From a checkpoint of a small transformer trained on Wikipedia.
Size: width 96, 3 heads of 32, 1.82M parameters.
Architecture: learned positions, capped logits.
Each number is 500 + 25 x the weight over the matrix's rms, rounded and kept within 0 to 999. Layers, rows and columns count from 0. Numbers have three digits each.

# layer 5 MLP down, 96x384, rms 0.249, rows 0-95, columns 320-383
528503557453462494541513498522524489497525459472496465493507500546528526509502505506507521482489479515489474450463480493489509489434520476495483506472485462536507496448462537480478493527549506
501498510424474497513476475509481518503506482442482442465527564486500508516474507492499549491512520536506524471514506501529470525466544507492473546477497457456560461492542432556463459492540495
489510534536506511509491551547489494483492475490496526469509493469475538514529475494534530516504504467489502573509508491521505478488475530518478500480508498485466506512495496498460481553481459
508542454486519503472445504478490515508492473482534462513482508473495493485494510520472536460510570462464487539505462523486513476525510466499474482501534440448473481496470467535509524491533502
520506484480488431534501522474485522493490459498510482510484504525513437530531518508538478500511514447532516490480539469476517541529483478478491491535491496547484494500512489516475490507511539
507485511455500512494505501502494496548485455476493545533545509493503501489496478488505482517497525462497489547527503460511551513489522469510543487487501503498512514522518507535505487468488506
512476498502480506545481484449516525488468488454492493476509488513533479468504442521471525489531506552462467486477515513484534470497551467480504521489494516515501498489461487512477519541536484
480528546523522466466503483460483475533497495503557468458496479522491493479509524452493497545518525473551511482504551517491509493464524510457457476530462503504488482522514441504476498459529475
455505515501458502504465485470478516486434477485490492530495495544490523493521489472503478501518500521477486542528473470460488534528523525499513473476494534510560505470503454488486547503499520
473522553434495509502516522542492505516540477513492488483477494502488479509486484491500503528501482510468471472464517489522440495473520494533549528459490487455509478493492489475439525485505558
463455508562494488476496499511466502451529481555494525500508500541459487483463474503474528523493501497492526508507480527495478515513472507482534459515492544469482493490482491505550528549512523
517483515447481487522460497515468486464535474499507501511514494452517511483542499497481526514521518529406457490516481468491492422529489500530535505531545485437470514492493514530487502523531467
530534517534510477498525524498499538526497488496469538494508525527547498496471504550506507456507451537537517442517519484495467519498488506500503521520508425485484530532528527509497526485473490
506516494548493485517528464488473506501528491487461464517460486538503497465500536507533523530492516501544512445502456519526519505512500528518510471477478527502506527468498486532502487454506466
503504518485498474516528511490515476503511526495487452486501469529473514496511500493510481485490486469538506472495549479504525505484471490537522496479481491520490484514513481516476486488477510
471514518513491535523489487498497488502461470502507489531487524495506491496464510521506533529493492493504534478463513506478503521535495455469516476532502523517513477484500478490508467476491485
541479497490506470527512509526514500536492527440526503483493481515474445471449477516475469465500458486463495513534480495482501523496522525505500543481499500500485508461486554509486510484524459
456539488504515508479536539514511510476507529482514512531503515518466561531548500472513500507489533461478476518515473559470471517494487515485473535501464522490518531513476559496485509528490471
494541462523477477511498491493509486549529511421490491468518504446524498490454463518465470502501483509413519541509457492518535509502529482526481472468492523441529481523489493506518530521454475
530459465510523519528525524536499506509529486513553524540513513528492514507485511477499470492542543501481530482474520524481491546468506479534487568465527449483515500511491477496473488520533534
512498480549477441483482493498466517499482529471509493437498505516514504495529523490469506505489527490553498498503475512525493496512520471525485451518506552505519537494511527497502491537512519
499508485523477485486490505535515512492493477536541528503523552485479542526459547556513545478498523495509512464552456518505484499460495514492524522516534501486476476476512533482573479503463533
490468481474499512494469474495498488506543484530500524467460525515513535497507500499523532527469554507462527546499461492513484471483477501517522526529501469454533494487531490537514503496475513
512505564504540514480512503497516455527526556484483473501497503486515520541521537467477502505506476551521528499480465532495505498495491512514481489521492474530507513506486508482490465503513483
494479488496497481526534512518466510471542489499496515523475485454495496513486486542498499452468483510559495500528570508485440470471500477483538466496514542546528505545558545490493505517488521
521493472488484480514493520504497522508509484519479507484500502516488479498533516484513471532492489464477530487511498507507492524534486507497499554462491519538515430466508519482501509467492511
533524494524466502498520455474478463471453486492484509485478519501493524503473486509466497485506527525598508519455521506490458513518510466498484479468494524491517512461510444507506463510509513
485499519539456518482499503519502511495477504524486480529525521479481547491486457560503505488490540499507473515506487492498504496500496464482486492499505546505527513474510524508560543522464489
461508528460510515520476503512495535454498530539526508475499517425465545534491493514463498504483488534434471505498517496510489483474542496492518467514524510510513475535495519483497499514490473
483487493495479500497465483474487504480467538513491502521489504453497499509502499492461497503529520492516497478498491452493507485522500492519490508480491483516524521493536517524514504501534505
487492550517499492533485492503481515526491477532490507490486500466475540452473481509503497477482450508577545468507529465504477543514431474476509474561574526468470480483502504520504539489489516
523478466485526475545511511492497490457470511500502488468529512507520506500472537509503502485502510545491530472501460511492565534531513533518521507558538548493492507499497518473484480483479502
504491496548526500482515518500500501528495521590452535487522519504519532556517508506472501505525449466510463483492464471477495527507405504473498537484494549527482433517500511509455512490432467
468488504497481530485482482501524533520489499532527503552483470480519550457459501549512495494519532464493553518473483488479521528479511477518516494538511481525532478510493542495485514514525505
483471519485533478545466516496517505498473481487536498489472521484481494491500541500485510518524472508497463500486478522502461496473492519479536505541495489512486500473479530506514555505508520
529516502525534474482500539468477475542467493496496504512462490520507521500485519488518496525510500478464515492520468502503493455467491529502486480488513515544513500522475488521500492499495495
519479521462512490500504487470478501531501507536481502484487521523534475470521510532547499495528502488459479480498491466532494462500510514456479509530522477505533514486468475519576491528488489
521524504551572503478511517518508499483480533486524499518423496506474504492519525542495482515497551498506461495474529478474498524485500494467438517530508474477536510516485509514497514446484495
460519507475429505486462472489498519560511486522516454490527500499498535455467463516492507503503567484500517475511525506529515511477500508457496480499486540490499493484491515492465530521520503
465450498527506489482532466507543482497518523511504461485527501548457503468505539468510497500494519478513490500502509507527498512520526524506499514552504529504467535533490520507504501505506487
533549515527517502467500475511521519501474521491487475510495500526505486555546513517497478514498438503523495516485505545497516482513515495505474496534484483500526526500537504515493517488551514
494508501480543525485489516556474590532494503521484457487525509522495467497472503537478498543527461532502489465485511522504484554534489523513471512536466472475496503480482483458477510532498534
552568519458535509512489528493487482530492523487505475547499526468462512518499521459478461561525499507440460486527501519479508423534487494526460556523500499505555501504507540493487496522508489
424478514470497483506523528515488486518483515501436498507499508530520523490494515471471480477500509553518524506511517443507500465469483499519504487518477538545518506517486516530490520469527539
530537494514507476473569496501510460481490466492485535505497481536470474470473513505556506454517487570508507512509504501522539455506540486561493486503486453514507515462504454530548458487510526
510481488460533465471520530462505476473550497531519519499502546493521496531488508499529499503497488492482496512514493478472490471509483526489481506503487459513468497535493518511523494508444572
483454504499487490485508499472472482509488509486540559523466511497467518485472525482514479507533526444539494489474485528490450463475502502498507467507525535504487497496489505534493515460518522
452500506531476512491533511508528510522421496467464544502470504466528494499510484473543516496492502527479495516525507490532517511475528492451488506508474527509486502472479520535478484508504490
483541519515488514456484474473546484492485504502476471495499491483487474523520502478515513522508495559524483487478492513514521498511494459521476531451520510531476514480459507548521527533496492
507493533504492529512518507525517495510445527486476482538530510499510486518505565456499496472521488469570477475517484480500485571480509492542449470541480536554485550515466501524469466500504505
520483510436534517476511481483499507548479517493501488521502512463544519492466434495548470531522500519422466515506462520467501460490534502499510440508476485506537507529537492517446449502507524
495534475477484498492519492492487482495509481500529488504494504470478454504520465521493517442468450456489520516500523482514507521497527523554460508486495526527500467509523468465510498468496510
492509440509558505466514487511521534513493483535487506522479479511516476504523510483484461499536531475514482526477552492465496530470438458470520530486506469517484531547507544448520524508491506
514461497539505513539461477480498530558514518517503468508507525476470555517492550517500513482503493528505517474498495488508447488517471504535507488497477538465486504493516495496489474509509523
479516515491494506484543523503533506473488537502479484567472536523494518526520509513521485529507491442511521523494492513492524499521510499444538459514517495512515527533550511521494534489492539
583486500535494472543518506494520519454492468484471532500520525531522484450475485498451448471514509542468442534462526543485497487521474464494464491497472519491496499577525521445478497555526527
510509504495468484478460452482504501516471498507465505483516484470484530523524493463513523537522507542528499512490560496504497468471512489492490484476508480481496534516507496508506430511475464
518523499558488468444469503486480502502491492520509474528558454477440488515510544464504481476503480506476472481521516446469465496565492488532517518455475501482503534544477508472532504478531497
493534524480510462448470448460491488484527463500497481512512499472455522531532518471506494507492494518445502502507517534524496515502510472470466531507506458456517482507509549465520494477503495
477473501487537469475462493516482510487519497544492532521504506531478536511511499478522529481512501466497458484481513473517476565497469491463501496522520498492519452481494467530513512495528519
420513498503464510492495506504500508446501480488505533480476510505499510498520495514487515503500526531523476500490520509511485478500478486458524492500474414525510493517479552484519525518518481
518527495537502542456499531509497530523542531512496485505513503514526503460481529523528509522485493440500528532503480497528473494524508526478535528472451488510487503499535506530493517479506516
509492534500532502505533478518559469520498506497503530481508492529491476559528487487516501526513499487492532476526518519507530484534507509481475507466506521494469498489521498508490501489532484
493496500432474489437488505478464524491506450558503457481503495493473473479497542520478501479484464473450532472475498501496508552496511490491440493548500487525520499474494508527528499528464534
518477495500493501471510500538473517487504506460526494524469536474520519490500458494498501531495484438437511506526529490483531513484503524477491515507482509481476473553475536473490537520474517
488523490492522515487494529510497512503514505442523523487543526499485544479514490511506486512523480491450491532543471501479479501551509516494481497502506490461502483516478513496520516551501496
552487517501500486507503519502514500495506490527495522529522523482493519497494478462496485466505536452552486542491511471486465517500516523484509464471516555462484518520485501502483477451514499
506503494539518528522494502479499493527510506497490501504500496439487513499471492550467516504491526496516549528539493521515535493480531461529552511504482549456483477500515491503469498478481489
509453480526484492520483515504491500520503524493493505467556506457513467455482522502483507546450473562518498531495495488521499513519491500521518511522492509477471542513457519482478497538493523
523478488468511525524537492485509483510502463517486461525516464493458509521501502531527484524501555473461536503487499523480521444509515466500505513523511502529476486471481470476485476483535521
501535505520519479514505483496521514493478473506567516493527497492482482485474464517500489507481497512510566510492489512498509572526495499499468503511482504537550532505497522524505438507528499
497462510525445491498494499514523537499498504492508537487542494487480499517514548516487501460508496459516517554483503523503479458482499517535531472456477495467520509516518506496480559505481519
558575514565494495461545503447488503489511465497511483559512482554515501483512464491471494495548522472533581506469513552440504523481503478532466502442507503539483538522503498474559453480540462
507476477474510524510490503513454457512524494551481445532506526505481456485472522512492510472510449552495520490463515504510465522490528486539538452471499454549523430455538506453506470540511475
522497492509504490491517501465507465478488523530535477490574472532435489530553526456468519462531534426518543482458490486485459504498510498536514491498530483523538498436492485494502489486556499
503497509536500510486527473482508476505495476492500459525479524512460470522470461500466494475482444513521514484505531513494523457512491529494497468471508482494488497500524552507496491491501488
493510502534472480482481498471503518485479489457505497439455489489522483502506487541489489507524476497496504504483501546470503537541512485446445498526488493481510458532485502478474515543478482
433529476481516497490456500479549506574519524557517505478509478475504503480506515492471449490483473517497498515496464481501500521521535466494454521506519563482507499492499493506505574493530525
514475472500477504480543551468591567492536491515448500579564468476459517504519531486496503446528478503502548499441516523469494437525497493497498434495488556551468494489498443474462452517542527
463535516548452526440506494522559527492488466491481446483494487496537509495517509475504541523504496454531532521493502528510531475478449498490461516495515491508496471543479523497470489514521521
492517524461522503485520505499512499549490511484456522542511476483465469515524478485504469440532470467493484523508468534513475518513433483467461556497533529522510562503549502525528454489501502
487499477494514459546483480516518480484529466525489522529483484513516460487467478482535522539497477499456496475517509512514489516482487529460524479477489457496489510508516487507530505509459489
466496503538475485473531491508546471530405494503526531529514495467486528514524500506508488468478486447570485534501510521527504497457503533498511456516487497525481514482493511468500477545475512
500519524488467545549510514478527505494513514482523525532488512543553500481473477508499493487471457423493520516473478534493521442503519503493466538512541467515487502450501478496461503482492514
496538537536531511491518466490536503486508511503496530504480496487472498514532508510487501482475500471484509515496521528496477431535508480506450491507501442446465514490508451541494476506506529
501502502521515449536497466532498450480544486545517481505541509488470525552513531522489509551480505521490512481517442479533503502486521547498490519479541490478471457513481503499487473462490459
504494514517494487485520505519516526489514496503506496512477484519417515508529515496493511502469485478457537501508456522516460457478463477479533494500482509515517472561522530510483497520494522
533486516478505521464521500502485519491525526508469501510494489513506509503517537470509476516463503502493493512537501530505476513495490497499489558515504456509494486536504531491510480488504467
471495527491480539455459500516499490468490517465503530498465498534522514478514511470496529503485549528464427501499515461490466449483519507472542542492530514471524534517475509494482574476528483
537527472494513510484502478517495469472516510490531480493520516489487487511474478479499509530494517493478519488492519508506467527471526514510478489480522501531491508473527552440533493504498449
450506541472526530483471506484506492535522526518526515597471529528507532492527470504523514539495505529508520508508505498490496480493489499516547473534491535516534477487521502503494523512488464
505532497483507499496514496485515519552491526489476487547499484520532537501549531473488519561513513511536485478507528478513543484490491486459471518506472471533468471521541470508485467471516522
471504452468470472533499517511512498545493473515497487510500487518495542481492466482488486509490495522542491536488435515507493503528526476483480500463508504488476543467483525488513524513488482
500544525487499472515508490503487509558471511485461507425472515431535444435481473510504530487438521490546512489508506515490552496533510518517506430510474450531524502507482511490487442507498488
519509500483538504538525523542500516500509491483484496479540529522435522494469440528494501536483483509448489526506513537486503540474472513478504514480514483511483481496481558470513519548515467
456553526580518458488557509468574463501492477527514491497538497523463505531483489478522484483561497480521536530498499516502471539529474501523521558588482454523534515482513504508538480545479517